Weights of a small GPT-style language model, trained from scratch on English Wikipedia.
Architecture: learned positions, no biases in attention or MLP, untied embeddings.
Training: a variant of Adam for these matrices, 835M tokens, 12734 steps.
Each number is 128 + 24 x the weight over its row's rms, rounded and kept within 0 to 255. Layers, rows and columns count from 0. Numbers have three digits each. The size before them is the row's rms in percent of the matrix's.

# layer 2 MLP gate, 1024x512, rms 0.0411, rows 110-181, columns 384-447
099:120125121152158130169133142179192170128150106140128047126111144168137120118145114152197089113098060087108110162145137125104111117098092114075139100153079125123130107129123145170167100146117113
101:127135150078130133125157154079133121080145186095138110152114141155151111121095118146127138155183144142169125106132122105129112107170123132141119137123132138183123161136132150152121126139129124
100:094179122130122115113117141086097132113128136091116140124134122136159159117103117164150139117184109171134145100094143134099130120143115127147134130111102136102131126133080154116119139185132148
108:096110094129134104107122104103118090123122130136144111154111125134110134131105161116148153128161171131127101153119141104148108130143153136127105184131146129149137161122182134099127119142126118
088:139139139107108101150127104157165153080102127180150109115126137152139140116109176158101128101144132138110167139112147120103124104095129186119117113109100147124129121120108150116070111124142162
093:137122102130144114184136146089117199103102137147132101125110145135088142114112103155100129152100126129140091119155121134167097134126106139100133103120124133106120152118110143149114142142105145
110:102081141121138114086117084135133126117150143138125114167143116104083141159128129138110135147124159174159123105139083116069072120140115176124119113136127137120125162188104163143116125117119115
088:114126126113126151113131133158137114171148101134126117145126161127151119111136147128102139147184137100134084073103136127150121147139123138138127105125118130145131114095119134118120149124136137
094:075141118128147155157117114141122119125084169098122194060137135115149120117147108083144131127141137109134106097129177107136135173126092125063104144130161158083124153124137126121117127135107175
105:125123118136144094130103129052156149095121113093125111119120152156129144120125151135124119133171129161132137132131150133136130125160132150172125141136144148187130097155104114120150114155163096
104:130132148139174138110133102114186119182116086191129137109110109113150140159157129131149120151140095118120121161102085148083103106137069164137139151139150084117125167095145105101154094153116132
105:136141150140135123123142112180137120117124121123095109082151149131127114099125154115075114138093161141102150134131107092082139114122120128131125094118144183080129123144129122111117091137083139
103:135107129115117119140127145144111095162147070132135090115136126167143108120151139090086113158089098150167092157105168145132087118165120108100117144172127126158129121125153177117080086168086107
099:106121114163135128092142111119080069159140113158101119124122150084093165119114144127157154142127117118122097172142148108144116124109161113105142120115124153126122142141122104169154157168130148
104:123128148121085137117121108145165129116170166126125096182142151112071133157090097185115133140159148156140120087090130116116148183095102131185109142150165118125134113155134173140136161151123140
097:117125145113120083153131118106164156113165140118117118139161144120101178092093145110139161141109097137145129098156148155125137115160103151166111115106118076159132122150125133114130129145094134
091:087105132163130111108111131158125113154124104121112165114110125148166148126133138100114138140115141129153103163113085150130138092126113088114143096151127099146142130086123141078125142134159128
093:130122131127134117194136083123155163135107121128140101104156131148122115092136125172110130134094137071080129133141109148078135097163103121122114109112150100090125137110079102127173111093095111
101:164169165194107131141143108158131148111159110127126100155149141117146116179135136109128127125134146138152069121130083124129126133133168147086146152124123130123133139139087113137127137140123155
103:178130146136136142122116103080111117148102144118120118121097141134115116027131172142161127090102138092139124166133163122160097127132141109089126156140108151132130171120142056125102138152110095
103:140088158121137127138113147148139131087166153127126167135168145126133126116144148129127105150144104109129112145157143141143086098182145091139149148146134121139127131181077127112111121081100134
089:150124134115150127157097127113139123133139157160123121147064112070166136118107135092137134110107112137147107138161060148149188138094097129124118131131140173133121105157115124096157148142132177
108:156086096134111161102116149122153119120155146124122117142140138099104160149129113076114177134094127165119150083096102097137176125101131127207150145127130119134139138148130143123105123135132107
093:139105149120165101137145143108098099109109111152141109097092148156127088192191077138128134138113139131139131126148160192128153127129168128147129102130103126149140138150120108087115130140136122
088:097105102116123122142157183146154117102090147111150131138136135096147132132145123127122135151139113110161104118156164119153098154135179133083115153110131130158119109176107118154108107087110124
095:159113151131161139130141105117141133109099126094133115126123116153106125120139137145154173120113164089128142128089135105106150175124135166090147186145108111108138158169083120145143126073121113
106:114140150127134168103133136097110142139070143089108132143108148125132143139117143159112147160118097157120090082110089075078150149154133147158122141092082153164136134101127114085148100156093119
117:127101128107123141140124120133132138158137132159123094147145100111148172159144120084123056152113120131127147138123084123124117154107150138136128110134105155161127122161146117146130073128132126
096:099082164122144138111094132116124127115120119089132145152108161084121102122127106117118108140149127175111116139103140133151096155130163167088124125107094134151126136163131110127184159165113144
099:115124102153122105076134121082108103126145114133135102119135136130134170083147119154131147154081152119105156189162166115162066166161137157177142096113130157115127155141161138105137083084151129
090:126122137127117146132111094119115119111153101109114087150115113152105123107141127116149115115122110104150113112093136094154132094097098090120125120160142107107130163173143078114174095122133147
091:139137115152154097167142160118087165119122118109125129142144122140130083112152103127113155097130159143135098118134116150126156116151118125097101158140142106095118135108097122067148147133157133
100:111141111113125152096115159111175138108136169103143159160129125117143128105130148076080132137114133129176124137143160163120086106119151167186144148147101185106125111144060114154088135139141155
090:097123126138108140131137111111158109080152118132119126140120127160096117145100133150123136113137113134129112112060170088131106121140129165115116150097098153128122141137107103142117111146109157
103:132105128119111149129152115117149100169171087132108174120091155092125119150104123116145104124129104126139088115117086102099130148121158103116121159113139112143132163096175159148165163106123156
085:100112139106073126079135095123196125088119196127112125147109096114105140146120149092145144105199098140135132112145116140082083118132114152140126172175144134133140133105166125132089161166158128
099:111116141120113110104143134110078091126165158136133123110169093129164089121144101088149131143115171133151119130119151132104145126107123139105123127144129143139121135170105106144123093165150098
090:113129125077110135103132130137221117183085110082161123122112180147128114146119091134129147137123073131126146114099091125146143105123177139081142145120125152130124105152152128100131121154121121
105:114170128066131138163125126096139092111096164099138103110145116111164110113130139100106092133138120136126121153137160103126104161138165102097135122118153208141121158139127137076156163128136111
101:141142134131115148127143095111116161157156139138123127110161119119092119158106106157108104148089094102117073143155155106098135118131197094059116099137109185146135149135127115123177097149112142
103:130115138111156128085132104152145116123138169140119154085121157102159090128150097158148124130124110121114161103086145123115118100106169114130146086147110174107127115145122120132107134132114124
103:144076113132110143124127117167157122140137082135107140135120162116126122071159121077122141078171132137149091099132091136069146145141124133125138145128140126165138092127121121080174169119123182
086:096125170113119098139145111114102094145149126121163125143111171112152102116094133127110109151176155096167102101169113154140067085128167080115100165122137166113110158126106143133078124150142137
092:136106131136120152108127102177133142156094103170148165160148150111111147104120176141102111069119088105095122137124048194137089182166201132145103113117125072169130139131145117113129120150102162
093:120147125129106098067123170138132115079103164124145090138143159094108144160095136168135163107092103129151101132110118140118101127095128135180129110122131173122123145155166147128086145130138090
106:152122100149136162113120111103145133108082136125128140139095122151120121157138119136124110104086134147119121114156149106146149114156149135092134104120108137111123101142149112093140144147078145
109:120152127129161118125136137070156132175091121128131100128128144165089118156126139125110148126120098144089139104084088148109147096107089101108133124114131106119126164097103100155138134168106125
110:117069158139111073096113145138122116138139100179133166139158120130124148149148053144127124186094126157102095114098109116110122113098164113107137151145095102162134116172163099087150132134152122
101:104112132165139089130110150112131123131113123156105160153145134093133099124122103125117154142115106094152102171174082150092130124146111106082109135140201142145123117130167129122104133143123139
097:094142133146108135120131111135098110101132130108137125176128164128137108119108141114113068120116194133139130107129140132113099119165098150093130103149080130123136109131129109098164126109135097
099:144115170127171122151175139111087141164117117121143101125102127128114094148119131119157163156080135149090109138098111110151097103178112095085095159127110126117124185157123099163149073140143158
104:130099145147104139133141118147050123159107112137107145108108078130171111156133111084162119140145105127122139144147117127154132153116101146095158084155124146112128096108169088131112126122123134
104:125156096135167131143123106143142111092129095177129153127122118135127151137128129163145122109138094121126189107111104128109106148095144146153121160125088156104133150125127138095196127094109172
111:103167124135139142094126127163118135132153141151122147126075141147087134120135166124130063144086148140153120145128108120165141167132125113167130101103099162147120144167138115113148123085117136
100:121115111160119106096117124080105078106149130169117158122112097174146145111129140133131084136164111147158113126137139182151103143109126038149103115152129141164135096104120106122091145184115093
099:141122120107123122128129169077149120117137118068127132094112116130095088137094114146149156128132100109092169116101182146121145112126093073121128111120131095129131165088093156139086143088140150
097:195141103119130131140135112156115134095178115075124071114095146082109134131131153073140129100125120153126135136143104123116151127153146144121114159115128132140125153142141130108132084130104134
099:108116170111118133084120089112148145110155179131121129146104100144128151141118138104174157130122116152123127083161125140100098138152130132111161123110127145110138178143111121137103132110101162
112:109142131168170113080141090109168157134127113140141122140126149081061134155112146151126127086114164153120157107091130111099150174128113135178106142104124149132121116118140111078158156148073144
100:096139105123148110125153123134172152159144071097132145118111161113129122128114108161112149153126115168106153154157076165099127169148064140126111159107165126159124122165180144171131145122125124
104:085112120108083166119130095128130108139160101146115146107104136155114169177127118105125137165087114155183113124151111120119120122109159131101153122127111106153124130152120124102113128121124138
107:158101123155108144134131121117132112164111109168112129156126145164156112117148136109131100118104139169139117160181123109130128111162085109109138090130119128111133076105143072132122086136142118
091:133118142116146135066140132119138117172150109158125126096117120131160124136140131149102094144116126111093129129123113165127126123091149155120104096113142123136140152142099096134096145114113155
087:131117129104102159126127101112121142129095141119117133112110154151096129094096108103101116168152117179120148132095142140083123090126079128156111157131088166126126126116095142119151155138131183
112:190178125140106136118130126125074088116139101139126179117155137110131131136103160134104156156088120144104113181116102144131111202122112083140127109126106100130121111120139129156107127115114157
104:102096137082118148135140132096132067164165129118127123116137136155151140125063104121139133145130194123104147140094153121185103111106129115127109156127114103163134128122140138125097111106141090
084:142128150114090145140145155139157141150138102103144148171119165125121110062133102131138095152150110138145146148105155080116115135152139078158114145150115124098123117186120094113090111112135091
106:114136145107132129124131131099149081121168114113124089165136125111178081114118143149146161171149153143099096146091109093090118115111135094128104143129089114098138141135124130072130125123128118
096:129103115092121099143148124173129111134122128079112163107096162100090153134071147160130143136058109103156167131154131120147096133138138164138125143139131100139120124106124131156118131106159104
101:125122173139145124123114155107160105099142097081113078116170132134152073154130144116126134138151092148091129080156096130118172137183113122148124173097148113099135130149130127094165144106147118
113:152114152123155122121115143083108151160159124098102136141132131145141153132138115139112082132153084132165164120153095154126106151147135100147141104151120108159143120121126114147170133138134135
097:117142164177104149131104169109137118141108132147144111131132135093072103161096126110138149164084129139119118111148129112117169129187134142120151126089125141145138157153127112103113139170136098
# layer 2 MLP up, 1024x512, rms 0.0404, rows 110-180, columns 384-447
096:139117121112116144130132149114122140064127131093111107090133112082155178140149139126129167082067104125129140120105070091101158133149106095126150163128112144125128121133093132136135076149109145
105:164106127122141142077143120174116147107133146074123121118144130134118087095160131120106159134134138140111120109126162136140123096125090098137124093172122160099127118086125127133142124126150118
100:167160126122185123116138152113145116135165066148107089135170106135087079085148122118128122160124142096123111119117171155168119106136136102116128131112104106172139115138123117111137120114157132
108:146145157149093124134132143112134172103128079176119152098129149110155120110116143137154101133100128082151132141165115156129152104118133117122140118135146166155142132084159127090103149123132120
090:112113111130167113093120167107115108140137116129136098130114145090113113172104122163150062153132115131106149077118147129108083122122170157151127154099121168095130143157151139133136108103150159
094:117109140123152136178138148088163124133148055083136121125080104147128099118167157121158142123129153148141145138116125141094190117153122112164134200126131156094121138170113117132114088133124166
110:110123110148131113118108137148113145112111140130131136146138149112126116101163137111108096095109104125143131134144094141145125186141122163142118128157121118118123130169128111172154166128116157
091:127152156118118098086126128159146150123110160134111163102103147128148148155111121121098100165135145163126116093144152118116116135132144153132152138125150177121129145100069160132097151110132147
097:114144108147183110120157115100120125151156108143121110165149131145103129084150103116129124118101150171160067118106175116074105116098130143129138120131167113114129108099122173102114135150121124
106:114138126125117152083145129093144125145134104121121186109165155114090147129148157146100132118141119168076140169101149118086155088182082141098123131119111143127122132090127106164141129117099127
098:139127134127130102138134121098140137167112092175138161118095128065129120141145121131134080098066124154111160101124103168125109105158131136107124147116161114145131130135136142132184138188108089
106:145112121105116119081147135099155132186125079185123091138120120090123117115138137152181102093099142113089094121123111116119089131087086132108139104144139135110137126130106140149118131136150093
104:114155130137124120124148147111120127158106119123124152156091150131128169129081126122130089147097141181174117139086128139126140167117143110138110115122108131122126181094156152157079152102134154
099:137113101105157124153151137147163144123120106134109124116124135145099125141184109133114151142152127189082123152098100115124136119097140137144144128104155142149134102150113108095202091118138163
105:127091116117115083151122136126177211156140113087131130122091124128121116175163153126099125156071113099089136123123146132071142100120136178167172130099142134161125150115111145167170103065103182
099:148206138129131119083138072125114120133103108181123154079126152112108099099132145126106095099159133128106137136142096139110127140133112139144127110098114138131123133126171138075130129126116149
091:128159103147106125088136129138085159107104119151147114076105137153120131102136136114090079163115122115113145119118133143160116150153116134172115080114135147117134061110129113111108109105141128
094:089121125107139078103154117101091127118108131121116148120136148116069157134125134119121154097123144087100126052161141143070138150124116097115126109118160101059127116114099142066125160113140120
103:114153115100115141122134142104123133134125161109119132088099114126064155109151114137138164134095109136133136147137140156149149147161136135123152090092147151177130168064118121171101110108148107
101:140157138121161163126124123149127125181147080087134103153140125165139148175157131131168112134118149147130150139155110110108132109113142114113102099130111152136120167158123118132149072134104132
108:114163101171140134157116102137115108131111100139116108111109077157131110114138086073135100136124136141124109154109175075159117166123123145098115109121119112137132136124139111174134106113140159
093:128104129117131115121128124108127140097137122083121130116137141087101156093142129123106165132120109147061129153095150165130105100137108095137152156130122180139122100120112154156119160087123125
107:090128101118131125113128104200110114103122148130121168147120149130099131099140140151099126132145102099178158125163150137139136153123117152135152125124166149141129107116158156123105168119175153
091:117159107136134118139143140159125175108106164116137120089109092123084128127105182150141111118104161131135106153126142116156134116117111181147134106102122151123128138078127144121117162095143141
089:150124110142103109140104121171116145100106079128130136130130142147160124077149116107085085137125136090152098163133172119126129087165125089084141131180106098137150101141139100134168163105116129
098:146160111140132135112125103139128107121128147178130100104109137057108133111093182140133112135159070164074106148085081133119151141122133104143123129127146111135128155132109152128139135147103126
106:145118149154154120113142118129133091129101124157142138126137087105120160150129129067150117133163127142123137122147109157133149149124098158119089146092109167127133093123173147049173140131113157
124:120137142148197160169128176131112111116148116118132114160100159178125133174125110121142101117107101131136157105100162141129129123116154152118122108143091115157130125122141102125110113148119160
100:118134149131189147124123138123117126159169163120116105102132144126160111095166145149113117139108117157124108178167136166152138137124110092118131076113139163151121138106112106110140110114098125
096:173100139108149142144146131172152159139098174119146139133145122134126126103149068107132165098174110129106103137145147128132169089113117095133142188147120124143130118100073127174144125139106125
089:149118124132156140155107173121143136146133100128109121140119153151112092145116140095143152135086118178164126088135155131129101088139160157124151125101113095159141133134150092129096120159118145
096:145116152098165117147166130087131122118122109093110113118104125141098134140148159182139154121093120131069071096159106109116126088131119140107104129148106138141128179113107113063133127149117145
100:158119146106155138145143114099133129119122100158133106126139123127142129137106114169157174138145074098127098111119131094189146112110153127109118157114140178176120074136135157096149154125121121
091:181137151116134108120122139110132149114151130079132107125108131132116114111141116151107153160131187102148083081160135096145090123156153142145109120129118111117130143143085142163147137118126113
106:164120127166148161130147139098114080068134137125120122119118109151140161122167096128124147111131134134129140110179171126132118117102159133108118122129090159077130062154090120137153093120148124
085:087086101141170081122128126120151125128106118100121125107149141137178141176149113144157099123126120108127138134165070136102072177144158101135103120166133128137127118136150126089147110154139134
099:097126127129159111149088123121118093114123153139126143128127143142155131144154112181148145129108115127126117120115129156130115124147145145109118091125157115180121129114130137113108140104135141
094:114122110149136137129159114118103099113098136144104147088138121129154074097133093100115170089149127125150119130102141144129116123115146107125122119158148129127143133107156113127109095096152168
108:160107165106118099090145146122137111177115130139104145102147141143129114094070101110121161104104174169147169090104157139104104151135100112154120142125171090133135134147133168158132154124112142
098:148128108132107140090142097116110111136118113123144108144122107130133130130119127135135123099139142107101158135130124075123143143125175136125100159129141125087117133112158128119118149115123132
105:105091151151131123084117078142128190117124121150139150111184136140108175106130136132112157113165131137138141145141140153062139138137137152113141138149180094151130104143136168151099150166128143
104:079108066146119158134115113134137120151075153137110135116152147086091189159090133119104082086143133129127145128124131131104106169124106155169107144132128101097146103118160126112171144147133166
086:124097113112125134119101139122105086111096050070134133115145122141122114109141085153135157072139114128145151112149170126103147184121168142114103103125095138137128150094149165096139140133119169
096:134128167171166117124123091110143146120128118087143116143122134110127088115134122119151149128132165114170123105112120078102095120157117098140126144124137119116122140137127122142081122127144109
099:170093127132157132094136119114159127103134138109119094169159109099129104101131151166129136150141126127177144109150083140130059134085094154148134092111104177116135091167114152179089115095142135
107:148117122175109136158142138180153175104123083129126151081092112159117128153166113139133134132137129150172114122142164126113102103134188113138149123165098141152135092125131096136145121119135117
106:135116113128165135141115130169080081106135127124119120096127143141167120072152150119113106088169125129131103152148125153128160098119141114125100091148137083147125119130111120107093172106148190
108:109140077130099146096107136113094106143142081140118152134146097068117119167139120125100106164129092170096157115144158164127140142104116129153147117140082152143131116155172109128149171095155111
106:107107118144143128160110123104087136125132102107141100154104137188097169133112108134109145106146154128137107131144117091129121106137140136127129164121072143115129135147139119189079130169126143
101:113135128125148108124133147177124127118138105093131174120121161196150134143153100100137116148164136135116177135121140101102119106133132113104115124130108127168140120139164101106154125183113129
100:123132139128094169077129115122127126153135093158139133181164157130121144134099132106099115156100180099134128104159148118127122135125164115131122159134159127139107103129177152093139123147134102
103:099151107171109093127136133120078114107137130157110105157115102139127128109115121106152152126098135129097127145098107142128155132121112133149117135119104143118126120066129133100084121089143153
104:156133134119143112117131090107128099113074156095138131120151139111124120123120138141139151085129115146101112109121086146116099145105103126133114132116175139100122121120205140074100169104131109
110:062191098129129124146147143169160152107173090134151108170135121151139141102135130159093112152084142142134111158134125146130130122131176152108123119115156140170123144103113120132089077115111155
103:104130131141079123164142099159122121056118146137136131116130144164150109173161135134103140122136119096052097151115169147146108086103167128084102145118099116109131142083105159135087109086120133
100:150105166106149179114113126128117103107127114130127092135126120127130122095162137120113130126135109126166110139121149147115090065118174130093131131151081134150131125172118121125141075112107117
093:128159166139123088093135106172134084122096154158135169118129140122129139130115141113103115137145156171126148085110162131114122133147140132098128174116137114125125106126133121126122131153130117
100:128139130143132128155118131142085176080165129065120127118129114142135113126126150090026097095140165122131150160155114132104142087122119111143114101149105145130128139137107139104141088141119139
115:127127155113099141113121140085133180155099117132131101127132079119135127109111133121122163146120113121177096074152118121144125119099085179146159106132083156124128141139133149155143121154145150
105:166157139107081146090139138121161096135149079111151107123132126133139119123126097148097153150140118147104121131133118154108126150119096129093112163129113088115132153128131135152117137155108150
106:135140158099151116095131112106137153122149191145123142176107148129136174088103105148170116120134128141134146118115137115155130160120072120164118120130146137165125129110115134139065146144123153
103:096120134119127113116114151091157118119098168120118153141137168120115152121124135117121103156129077100145210143138118183130106137129147121161147158141100118144128129145178167187116114162151152
090:144133121115125182135110114134159159113104114147138144117131115115151163113118185143128136129177140187135155156126139135144140132117155113138149173135170146140123110141114115092089165131113128
087:088127109131077150094087138112167113137100144123119084128150115086143129141102117067137107114144154137104173118124132154133133141148095137143147108139151100090140128101126133140142156151151125
112:078173140107122109098136152099117113112118161135123183168127132095143114103126132157109119138152129108142126149076131159104116139105080151133138133104156153132129123108159115165094185123109091
106:102122118059110109148129125157117129050143122142111090115121146143134161113159131162141142094161153122134120103124133089150146147164137150136133065102102149101126121138165166092166112183144125
085:168154108146130118119140126159153144147167103105126105119151111124118091107107120130186107102130139109059116091104139104103128114116118118145144136140115073119133109155117133095158155112162165
107:148126132154172134085127142126134186102109154097133109132094130142083082123082147170137091138135132175124173122109141173132119134143119137133139114112141120138131135135123150172136084137131081
096:138107135146124084152130167153107127111118094144114120108124132111115187120129148166169110115082137116135138126152112139154121133159098146096131123116173093129136146082161141164146165072138134
101:127123107161107157142146103092120134158128121133135122150107124116112133163101121109123081148146094162118158129139114147157141133086121163097131100123083143170136099147145104129183118131124112
115:088131112115141140116138139142124135102130101121135143111141134078142136142109114094175121136126167130116081100101113094146139143147089143107114123127148128114123116156110155100125157096149151
# layer 2 MLP down (transposed), 1024x512, rms 0.0392, rows 110-180, columns 384-447
098:136155080079120151142107103104152143128117112074133146093113118117148136122158107126179132118095177161111156134127153119123114167149143133103155115130121108183136081128121105106137155101137124
105:140142119118147143137125180150118140109154138152127122135122139137119125153125124134187127084137121103139135125120118153182103125080120088105137085125122105050126135130155151132092131135111127
095:134131165116132138134113135114135107168123147082132156113135109099106124114132119148116149176129152141135138135133137164172150119160120138160129134126133172136135115133137113098071147134129106
106:148158113117112152125132177106132115124127119138114143101133126092142143116121108081155119152119133119091153161121131123146149138099154164100138149136117139135131130132117138105131108095146119
092:152155149124133124116128083062104128125153122091134134117132129110133098134100097148142024138160119136132171109165142116146121098105111148137114115141131129119125129141127097126101145116150101
094:137160117131137111125133077099149188129132150104141110145130116087176126146117111111132104157135139128124132117156165107132116129094127088142133113137138122123126144151130124087104103131110113
110:105124121125133130133110098160123095087124093092129133120163127151153099102167157174167119154120153134145146113112114111110127145121140119125117133127102098116125145152144147138155123093118131
090:150134125178133083114147175097147128136147137122130115164100107110116089129130149092115142134133152137136099077108108109107151105109154118108128087130115104121127125095121127112107161107120138
096:123111140166137135149140090125108146138159144187130134167086133099093135093088142190096116135141122120100143121117111110110146153121167107154139159134163120100130152096142079109083110156132127
104:102112114184145149162132139080174118152100148070126172135159116146103081134142150112117136106150081131117091145065132069114154174166101099092144149134129157099131130101162115102176160088153133
100:107094073134093142091114114161131113132137100123123090152134131122163143106129128089106118129170136126149111159131118089143122122122113138121125098122117179124131116156162123143131126120128106
103:128141140098135173139145145118118136162097117138127130119150107131168135091146164138159134134157123131129121096126123153116143149137092119093114136135121110196123137127114111148155169140117139
104:114151093057160135144116190090145084105142094115130141132157115167133120165130116139132143113084093135099138170175107160098167129151134127166128125117095144156131110129110137084104117150124121
101:137119097159111168099117096149042115138116141102138113114127123099139171105109141118118136125135105140112098156136114104161169148093168146112123134123156141134124057115117141103162150139114127
106:115141123116137119137125135116133145106157086176126194104111118114088111099131143108093147129142122150145110145081105121108116158091101150142129122124116102128124102112187112163147117140130133
100:118126148095152126099129126168139123137127116070125143180114131177140117144130118138147133147105144100103107111101135155145109126124135096109128117136114135120129162116153140161172208136097109
092:123152148142124157109122086105136156107146153158121129125158101093126160115150122105137129157142170106141111145091152091129156144149131147142123112132151087117124146136086093165158118131131104
093:119136075137111160124169130148120163041173094143134113074151117068116135136081120100090178120139115106078150077130110118117122135130118083125151162128091075131134097111150132085156130100107124
107:146126136094108107087130106132091085093047140145138114117119135156114103073125117103128098108171115094079116093092156096114113138106132091107109095129171143100122144109158109172092156123107155
101:093149117142166147132125132133102154165118093133130147109121121168121121088133088071136115112179157133116112093173136109129127152114165122147130124131141168130128166135123128115151129154103114
108:140127117161155170131126100134125140157114104085127122145111090150083117138149160164136117102122177157117101113167147104118126141145124184082113067129126143149135084095141145157160132187163139
092:154135161147119111123111116133124078111180130128130105129127122124135127110108135157149120167126145141118110153076117101158137119084152151102152103120125130152126104108169118178130117151088169
107:127131116136147130089145079120135157130141137125121123171109131133141101149128123164080093114118152108172122108147168175132127118133106164117133089157094136109129100129151104158153143125138116
094:113132158167144128127156100100163192138076142085133182130138109105142133115169128081155148128172118099096080148133139108133139146129076111143123204140111100106117110114107134129100120089113164
089:141153147127104162105109150106123116118139127197142149127135141134131092158092105111135132150084134120162128153133120107101119102130118152114138107141104120107124100102131139077159133160120116
099:125133113106128141141122151073120148107140097193136123140111124117159125142183108125122156122140118125096129107191137102144118090108124160134123123123118156146125113115135122094129176151114094
107:139112133107138131105164092155100096125110103099126126173142134091133127068092192100119143163152160098152133122120117109154130204093104143136134174120106113095129080129121187123150135133123133
118:126097121124123121099119156140117089113110106116130140150137150136135117138135115128124142139083119128112150161100111174133141137145128153111129189127116106130127075159155101101122080122180155
101:136119139157149150120129148085093139108153130145136191121129135124083124102142161173176175113112133124109131136114111129124121152131132152073135141119100094146125084149154106140138106120142140
097:118125147121114114120145116119117110145171126117121111128128109139157125142113122112095097122145172119152145087166125136122113136138141145107111138135098107126135106136129121147113121113087127
093:152118151153096133139136111120150139103129137110127131150141135104129122106129105145094131116142070124136102119129124137118158124145169107118133139142123069126130080160145120097150139093070122
091:093178173155153145129123150125156131102119110125138143151146168105115122101152122137168108145146131117143153148086100125145117172143169121106124100121129087153126146124149093116107183066130135
100:144140110147099099109137137090070097114056131129127133104119127114108144137153114121110125109128131105141135076072103135142161143104117131133131119124116139115126124077167146097119091141161125
092:157168119095130111104145094132154188076187129089121128089114128122145145119149136129111095131132117082098172123137079167155102087115169152135135112131131194113133137129149113090130140137126119
103:128142128134124083121154140133145063084109161111115142100108157153155142121096134174113115137176111081112134108110140111094136140077146136139133117135078158128131137149171158145114158185128094
088:116126113150122114128112076162141131192109135147131144094122115096135135086139120161115120149182120125149129156167109092134183131119144152112125112142151119164124115076174143134119130137117130
100:171146155135125143083137077166154126140144137155125105110080115115145123153141143132119176102094082128127129151124177140099154090110158180095131147133172137147125072148102133133149157096123155
093:097093163153131125141134149106154110089104147114125176194161157135137139143143126095181151119105139132194081057135124140134169096138121081121119097127122128124127148149185144116130153124123177
107:155136167126081131130109123109144140116159160150127167113106151149107154103116131168148176131083110123090116097081167123108117136153071138090131174139073102100128129141137138107138129158141140
100:092095100124112098119123146128122137105192131144134118113124138142095122141079075125112124100129157118134139085152100156146203096124154144137120175122128122113130149101141152113154130115092122
105:171103111126155160091102110147118149143126150138122158150127110103151132114086098150125097153098147106087190086130118129125096082173177164070114126131142132137132102136145096151130164130120122
106:106127084118121110103123109120149117170129093140136161104118154192106147125073102065131177106150139184157119115145106193169109137132088076155129137125121098131127127162098132116169118129161134
088:144140101075134056106123122107087107098111119106123138080199138108074144149117135126140169108146140132143114137167117109135142172143100157115111103133114178168123122095171116091155161147137132
092:138135101122164125132130124087141096037169111142122081163123125133119121085162114108104159128123131118134129122067145149126119119139132101130135141136133138135122108162139117128112176102133105
097:156121110155126120121118174114107100099148130092126110117100152130139089150157141133117162099151118148114149146122128124121139126102174120122118102130138123116128176131121131122110134109116125
105:168119135143125117160132138134149112151099157170124107131150130134081143080128143143126137111155094181146149130141126175160182142103091115157124154133131105126124128147092149139186136122157115
109:135118121097159176143124093098118151130175143129134132107129161092169097129131085080107129121171102120093175077094112122148108124160134087179132133132105082137130133149132130055116101121140116
109:131150116152150105134129128099112193088138113153135150137130166114106128146150162111093124139143163096157149123164130141124136117100168135161125061123188123088131150118099160144140154140123119
103:125160105155136170139137124094157094168148121174131142121151110116121120154142123100175112137151134154140115119108125141097089159146124128091115121111110116151127117111124150151123156154124124
100:097133130135169102155138141146080146123125109120119117124086110154081148119152181153160116142144147135160116172111134157110104139140107174129123113136176149110125123110118134199161132144102090
101:127146111107116175126125083154153128157150109122135152126131114117169122154126132067135135149101159106127121104105100135099143146142125129163143146105149121109129161125142135118146097164135119
104:130104138150136129149140143119150136101170116140132097180124108128123121126141141114066085128122111107123130153131121104140118127136131143138122130126132097173130105122110152139125118121158112
105:098130114128161164190148114142122138064169125132132121163137119130149178125121113084102083119144147065140153147139103163127093171147180133126125108117111151073124160103145101131147115099103122
113:125107140123106131105099090151132141172138123132134108094129115127128147143101114121056122120114156141094115099113111113149167121119146109076150094132147107136129109118163153119110117143164135
101:103096144126119108127122154179106166071148130164127102114115130109151084100155121122164145147142149180138116151124124124153149128115145097158111162130120139123123116121137131128154115118104109
098:160150092116130117141108117108135118163147090140106119142163106149170054174158124129117124124135122131157140164118126100096118148093174091139119086140118147132128128117138122133186156145138123
097:107114108091118149136113092136175133127117156157123171106123141142103157165130096131143119139129120166122158092111132177113118151140110110140128106132111098111139106147165150133168111138120134
100:138114147125093136116126124131146151103127105145125115185156104062141117135123110148154086149124107113165132155162127147134089116107100145151109079129159125148121094117144122153096125173136139
112:163095102135137112163137163144104109071100130150128114135146135088109111127168116149139205134142114118076121132141121117154106120105135113098142121123112134158121149129100129122128166105129129
103:113142116115069134136135111115142154150139100167139129110129159128175124126127144184121072120106154152156119164133131156141121165125149133123102112128107121123126174134107140141084147118142164
107:119087101132150122132124135101119150141150146139138150153143120144123130134166106121134069124076123167103132138131135115143135106147096138169129126136075121107126087123167119105106118092153119
101:133130096091088132141135141137131123168116099100127191103131145143188151095144093100144134134130117111153169131125142151155141120108107146136124159139146142155136139097125116134089123132166128
095:105140173126135107134130128122074149161126114073124150148109118100112131149137099109128098123125109143164171153157086146160160133131159128129137129128131115152126100125145160119138150131118114
085:097126111105107134105099076109137103093106119100133147043136152122135179083121120142158122095134154099132137161110116193112147152119155101144121134124168111121127139082109155136145169064132140
112:133160102156148103083146142103142133106105163132129106127126135160148137117116098154141160122164129111111157146104163137111170140122156111132139123129076134114128145132108091133155182103120117
106:084124161078074087132110124116116105098111123093147141073110150146144133108121129136110160137178146083118130118114116118209101119112142105110123130131131121148122092146117116161128146114096113
089:159119152151133116161144122153108150109069138128127143180141099126103092136133138120106131157112082121166110107164142131134115056122081126120132082129113111142123104079146129152108108129161141
106:147124133173114115103129160123148136120177142128121117118120104095083167104150152139160147123141137160178129114125122117151143156131148154120128087131143117123124083122122152147137102117113128
097:103119068112106085132114094079173158146101157141144134076116133090119098144127120121139114126096123153088164153155091096098095108126125119142138116119138119140123098142127122095143071139160118
099:109108113103109094115148126130129112100155114124132147125169134126124099058114143100104163101129142117134163111164091126117183121163158117147114214122167120168128178150143136116115126123156156
112:154128132127141089103144144149123164122156128135122119140122112212130110114194077151124121142170098084200116117145159181133111132091130142116121086143114127146129139105116110139123113108081107